Part of a small language model's weights: 11 layers, no biases in attention or MLP.
Each number is 500 + 50 x the weight over its row's rms, rounded and kept within 0 to 999. Layers, rows and columns count from 0. Numbers have three digits each. The size before them is the row's rms in percent of the matrix's.

# layer 7 MLP down (transposed), 320x96, rms 0.137, rows 213-256, columns 0-47
084:511514428450509562466472427535515511469508495452569616523545493438523428604442564534601511591483547500529543574451425595478456453510458512498394
098:523535495519394491444558566512460497530485487537458465554485614492568526528523578423450492462475456478507530487533507457454483506364538554529431
103:494556514545544500468489556598553611433529521497495502395543426537589501458482434500512443548427539458488500490469544596487517555524448541495527
104:489580518619469515520448561547494547597520528548585531474461497506552563546500475461479464431527536499381499550543537425529424446503561498473399
109:365450543470520524507575483494565524534475543494524590553464473569455515563541440372491501528521494496573535429500505558455497463608553457515507
098:502456503547439543420426462545401485497575466492493560529541580497398458515402546436439469613536482501540437518374432517467466493429541461551493
102:487521488503426536556548561527562606577498453504495395531514482464460472454527579440523543469542543500405515526477482434587574495557518477547483
101:471522530539507452495477626406425507348461545446550465517463551423469523432435533513597449512454485444562487561528438550576509483433509530499479
098:448495377420473518560433402480432523458492518429501464520567511475498525537486457516509508460537503496488505509435601545555442451464598469569539
107:412456551598487569477539479481527516509410484522493511503428536494526584543535468477507472449504595474535452528519431562592443497565521461553500
092:476469447513439474444450461491515470510557483467469466536467460395340589584512562566516561476466508528518560557457530539415439471482488449476525
086:521543494556482541479485467490438413430441538487466505576586554455485403459570520466551466424467507535480461678426462630484493478543444500476421
101:524443525506483407439486478497568543437485466495478588570482413440521571494506574500461602463571582499474470461575524561517447427439483471473492
103:414478560545591533538537476439493552526410476483482437500466452529426578637516454489386513585454465538500521582416543554454454525426533582476502
108:444531509543530500594557462450503446449487459632497341411575484534497522523529493600512481501476463498480537465510458540473507522452523497414459
102:509572418533465507525569413476557492459486389492645562437550459538517520431433527498488531534487546493578521466486484477522533468437536526587487
097:486510505436584523527495433507469499494509537347471504497479564556504473483546392556420542455446532538563496555457495498454488506530477508339431
096:373493510468479427442610423456525542490503521498496506467432459498491560439511594433579485421418536537487523549461498592573487488468454456501537
103:517495521512507402564573434513579547562525517524492495449535425526644537499504425548520508536533455499424505400411430480507498512525453516622578
104:478588498438562495509466517375513481641542497503459493503425523481511539504516500577560419566413551447531473395502586469495554515494508486435496
105:559544495470504397500530444435519498517532493445502491397530608588573478520528565533423531521427519489507492547515532473491420584499573482528408
102:459485423549521535522492531502414630478517496538475534497588550517495535513456436562426508502584486546518430561427371507499601525445576489543635
101:545461463503546575490551623549482404600460469354465551473536540512498469524513508514518464517451503468425491529495574551479423560538540523489510
097:452419451517465414531485584519475514512457518438479590583511494528465504497460433558564532604502460482558446568450385537509506484450507464456488
101:549619489471414514418531404457488489477492565508451404524547508456440556502565467491540516512549566469551497539457421482505572522430580483580548
097:519491499491549498533431378473478483460496488601449392548476475513475498497408494543596425535469488456546512572457522507528498517600512463462525
098:416522570481500506516452447541501413523507540478531461496484437544430510541582456533485553426425531483464462446494517576577505462485459428540508
097:472489509510549447574427421464547464467508490439501579475586416525592563439557521536603524535580546525462557391491472550452464471506422459482448
091:465495480484550458521508444616543484495585550414557418537474463546474552482502530472560521431519434463423514476518523566424432490476567419481491
102:538606453406509411458563574487394525568443504495488561528541434402455464514596486553547475475486512488500534519406579486504465556491472512548488
100:521459512510561494518437529501506514459531526544581467497508528530504507432546463573475515650536460435520432512433589536561528493561413580507456
104:587505509486456540538479564484434469514468511576507486540488366476499492578457469525481575525530567527498423486455592538407579415482560504568427
109:544407499490551414415546454451566446503506536578500486501546550450495552520458437401452479507544492517472524405479422478569581455494446431530440
111:477506442494426497487452530397462443478549476449525504514478564586500531579590559578467563500617535552491464477510579504432542483403499551488485
099:530453490534472615533477581468429480475528530409568467492509579539481530493474496466517565548471528468502470462562525505484575535465539532535501
109:519560439578447473424465401523495557469574501549489559528509482443527562609424553441500527523554499543590473414554527508541392462512432586545511
098:400569567546505507449544450432487444442572506484505439469445574551603548546498533488604491522447492456524395487570472556553505462420527511493473
096:479535475351506492426455518538502497497442394522479615454407512517474531543450589521455408562463391539553469497530477526498516533544381512443569
092:510419408485475545485501456516481541464523559440508472509468557685485469566527496455551492538475410494492488521507504511447425466529533443520570
117:533447506483529572486446505451532572558506450564551542578475463518560449517481478588463516620559560498561504559587539576435475540430449485518470
101:459569470501538458488463496522549482489486539414503559402557515489468508464546500505509495472490591468539499410494461466578467453620492514525527
108:457443580536509416615549501529546547561550524474552414580578457499488595497437482520537514479552478522497596572557486492551468466544514497521441
104:478532466519531573574502589394472511528461560430457510423495559588482560573454553502568513535553409482438438442472541507475582556398461473500519
105:531502459443513519494525595441544410546568474546614470527542498586481564525558579524511522466429512479509502490410520540500537530559421501506507
# layer 7 MLP gate, 320x96, rms 0.254, rows 214-257, columns 0-47
098:473556563479475608601466414538515490493505469502481477423582528579457502469493472463539530470526533562557525434476448557360429497507518460476537
101:486506421493459507544482491428486486537426451414594516503458523526490464494570593514556516515461486467398534488459364440531476530467464529537489
096:537445543487599516531578541460434583503488515485516387497600477541534565477513486469599527506429442531491502484497446458514516536525486517503442
102:404491488487552470479508590521456569436392558460649528570605541483453456480532524484511526424441553512472573444493505506482446598547489510409535
099:506510457390444444493599524481469507436483477507593465468562565498517416549582543414499504439459497526537504450571534536529522538619511550448538
095:449465343599533440472462465540558479506527456526509583507546436490522491423442529486521451459492465499461493503575473450477559583571557495480466
102:517438491410483557501491447520458425433479588594518474459525527431428457538467413491542470422501466502523464528451413508526457510426584538492509
101:581517584479465558551511445523557538485469457540515472501385468507464485505440541474426544502505499487539529508414547554448450577482555489554481
091:552538471512471513579581475447488543523563518441470498377466505476501494560524479439643445504505403498466418508465511529449541502514521527562504
094:483499616499497451533412531452526493506546607513530475498505476510476518425491557511554461518547528533507442563544625548485439512504452498519404
094:510547599421479554539477552552563496412490521505467560536502466592534489401544402531461512473586500497512528470659513493429486473488447425588496
101:447499515579564531564419414492509446468474508495520555543592367520533466419514470462490493486457625480482547442507487521494489518512588536506543
107:553506504508543465509521511450555421469482490553458482501531569531480525444470576501513564519430432521471445470537543542421551526552566571502476
110:503446446396532499545465587539554417513483496520529647498500523528476507493526605588489482455507534471464438553494572520411489489488498493466559
103:547541483445489405500497489507520441433483433401487497426524568521490457574465435469528520485551493516540443539490485506551435408564481470494461
098:488480469587461565626509488490519582468473556476502555509502472566644494496541478448461476488511408550547515558579552372431528512467444517498413
100:524492490503457531527459484499512659457555454509445520328494494423559527550472490459486600446496442527463493453487445509511421527428470470484464
102:535511490430477481550566425344547474504471567502524454506520508637471559431493563371564435488443500444561530507514433654499504486508503547445473
101:540465483517536455481436519464562516483414453539606530514457543538399512438506573541495528399485459419549506552601566487532463547482579564453519
098:500468534447488474547415485452438443458544530516532476493439539541590468422476497508543435487380408516445510418415478430488380591543517496541473
099:484440382422528418546483495438424593485537529501510443618500429577451548494471629511559485482520515457531506496504509528448487472504511483479514
097:392388498473519569477578530435469474490479521408567537411561538556519423537533561454534443465457502533522521435544582561504545451576440595515549
089:412570471537524525415542449502524490481477476478544501580475563579546585576506448505536371440420534478476461558521510575503509497486494492481492
106:548451422544498486491562534480543462508458602617517556488480488515584578443482580520423534505522434555497550545522536510528516624498454586541430
100:482598532568527471488511561511489508520515561538498556603488542472512504417489592518489481474367514525453595499482456442419446514561445470524495
095:522430333544470510476451550469518449488515514506584530435497549472424457525451452402528528464479438532487498488535538535488506547520490482404587
095:500522468418456450495455531498478477456535479476436444437473486493510482581552588491496392504574430449473528493497583509525434544524531438459530
103:541481508502591565434522527473531568561532561518459533521539519485490535445498527509469472496491524478483543478452523599539566354521452450520635
103:537571430516548508470502513564401479527466444464537676535565418453533474473568542524469466472437480450439445581535521445485578498498475425534408
100:558599538513480495522439491514475398422464544466538539550524513465478448517540509453421477445500514605452402554478467464476468534487487448528541
104:459546505483510443466453475555445463502474497533557483456510441506498528470428475560496563497478484499532491447592595480462375373514431501425428
113:437510576497538510526462499441647496536532477514510493519525476427426534365483511583437561509518434496516468500507507551440410512445543567477510
103:505507585595419527475418465432569449500480557580519525501483478541483489538403586459469556559486587523501495575530535552453571545440501478431523
099:491477454464469563396545522354523464458525629465475500458510493581514487421517493484615565528467508402505524518609500467489484466508471407531514
104:536486499507488475491485448479525546430576554455604512540488554521545452396579577415400449558443469463553540486441525569503482475526450573467474
100:522444561403584526553461504472480485493490492554510464509549462561426470593409628542526593602538525518500470486564400473482520461553403502509577
099:561468619532522537561514488457541448493455524542484524525467483446527476410454454563400593538515466467489509420468437547453507409470520426492531
096:499446497483471549498567492444583479460450482423454522638584540482487524522520474509458398412475461439584550540476449495531577495461499440630436
108:456456455446468479481399429562586519473479419566507480506471576517538529523517599468511537497516519504591482628506501454489509506467402439554587
102:520501480548427524523575496493517506549525490582521533477550545541472494507443558512436449484473473547485468493546558511462596512600571536467462
105:475569417479538483499532473500514511499390498524481477530560508488470522570377523339514505533496377564519538566518525533484455509508585458527358
100:566661455381545535460555451471548549498441472489440446509463608548500529476546533498504514481471556513513466544477501477513463521472518463520427
093:521521465568510488494433445533379469528472517564392551541404482533485440470489488475566389514568521489466519644428524522534481481542506553459489
098:495443560513499578487545468526522432562471494434399597600456461516513488442516546490529549519579485507558597494575424490535465461543442462416475
# layer 7 MLP up, 320x96, rms 0.271, rows 214-257, columns 0-47
091:468521553438496411564529517438555451382516534546445550474566436464568520537485514565521532458503535606454452445504516537509447574567461443513530
095:401563534511453432587468372564444533506503487601513533490449537457421494518473447519468458488441452541327438507471473397559543573496450522514505
105:472533512475521510616528623488469530466560560439535429556478491506524567477546449535587566476481455545548380496543494607435448482412503503456344
105:462446434547580507506549419540577456517507486511368460541543482489501524499533461456592573542503420477595564513574499437537457510569526469466492
103:460419511518399473439517576572495466507509431514464440534529465509509472489563473453555557485437554583477448376492515591470531564600393437492423
092:508472506427508472484554546388506492537516521417531453392490537496389464503520509518500505601564454498582507434470542522453414497555455522538547
101:347540605561510510463500500437467537531415535486513520503472400487426523493581466538467499423562495523460524526467524542444549464524584589470479
102:472519489520467507421470498471492464557623432546514535576557468493548515442608451476403469513594539513438418524511562472549488437498462561486449
108:524504564493542555480469544526515476465447494552459523495532433518587509509396548454456515586630544458365516422494481591487432560423515556503513
092:439580573512497605355525451446419455449523408498482455483598534578514435512558528515477507460449565484461548514489457503528508438464629488546561
088:485467475522416504517518456507441530604604498534453532469561455588569407510461491458532516535410509399432393524519512482590507509517487576560537
106:509426494541520463483567499533517521522618524575559429528405553431488545530474469467563506437472493583464498495480457486518559496440548453539512
104:512478508488600469459521415486524502419567547540484568454512487451475468532499486462486635443491501578463412445537605415384411629564478517468503
110:583581520486527434563553551434538461563537477606530529561485477517572449525516608492401455489485525545514496464530401477513378448474500501458482
104:487580516504525463537484482480462544605569456492508518547505503672434439545588510472497469413408515548523471535545557489440556516513557445498524
096:474509522564373431593563530438501479558440571527444465522453479494501545559516565562498510494571438519561576557555418421568527513496521538491587
089:589530471497536521476496464466426488534508600477511487480423423505410525490497565481497605471398527607483403496549512408518493483485454478490526
099:456483438550466490573421551574470528525526462469484489584522540425549528543535480462548490611489464455473562594418455472476560560483396544436453
103:448483457508644487578524505527551486574538588445428529478553411467421534444546519442467440566491541448513515471497541561449559473463491467476495
095:511502491551387525468516419411522446499482537489505450477574434551514471563501451457548552481461464553544467397479507536502495423536545511505509
097:511505422531424488499528458550457556516544422497478481534527533515471505439484567459441511510555475553509557557486482572468464495639522443543503
095:499468453514516457466530458500490568482507486553559535458442613569562471542404558440553417547537471459456484499478527566573471556521441485567530
099:531463526568490525498469535547573445485510596586471557504447526576462515470446524517507522419493509410596597558444544425491496561540528407533464
105:542442475494496562477446468447567498524613448375580562474517435536561482536475522511555480538551540485484507560428499465475444524457492482414567
097:430439502454473462484443437567480550554519411399514435486508567465487509507549555528591496557581410517483446498532459508547527476418581424456519
100:544540487535505532502429558509555495534482566520430449561473514449426499474470555514463479504481567624493583520423532424407515491439583509518469
095:597565418520481491468511407414507453449478503469505465513432482511468474460470509430512436533550516447509532551451498506509535503533540459537520
092:478504517453555478481441491534529448527499541490535473456474507492504484528514545557523604466529404465434536507516565547470450635457479424480501
102:561481427453417526534596509492405389578580508474511502449527420533494504480499438514541488509506419494500554459474486465549448592530517475512537
096:508502533552609598452510520529539571511451444510465559494486487551582502401554495594472402550492454446452509470457473501446492593381606538503525
101:489461524454566458539567494444565558405535616533444461537467437468538511553498552547559573517500538507558480597444512424517560525459413531607463
113:515450461554534449500582517540517502470487547613473561495514552469545479519470474454539426528551421575428598517497453510482554470504500493533465
107:485522530450457592448455613429469516509476509520540473478509513473525443512488506482464471603641512505429505494474409481555526531514592453475485
094:452513451394405456506476491498474597527523520432520488504503559490517475515463458579496415553479426502542528485396478531424533558490536512396384
109:533547509436449584505489442476530485554486550493587476491513400460478449465547526487522447500542520581454530476456525566467554388429532517447480
101:432415533488580421535503519440453517480552492562447505554499538404508530452528526458488491463515518465492403494502490526480368546486476558461455
097:541423450568436521513595396460546566548547558518547538539554519533445563477583464447522518412577573605405426531445443546572502432466547526571469
096:440517506529467550484482464512518609449559577551496469529548575473505575522489443557490501414571471537604504533482489544407496510444587396473519
115:486476511409456567522498443522393463494541514573492562531545465552477615573527454480558407516442409533467487467492565561448530511485507527506560
100:466541514595534445491445447448534517508511516548532469452554514507495499507534485575527543531402565482567510469512576404487403544466433451521479
104:429571396574462504521452442517515528522517498583480435515569500520524509472547591469501471479419431515527508519415480476476524538494604526455500
104:475508467460458606452483559601445444415510448503443481501535525448530523519443430525445550470564450459559560555441381496470501449475566547535507
101:561451566448476487454473410495483424448565566511428465455530438494490477514526515545539411436563533522491588495459537503496466449441462490416517
103:488425461457457428481404415532541467528450559396519452549501503502520557474497438485430486550513574485501461502506487452502444440573618500454460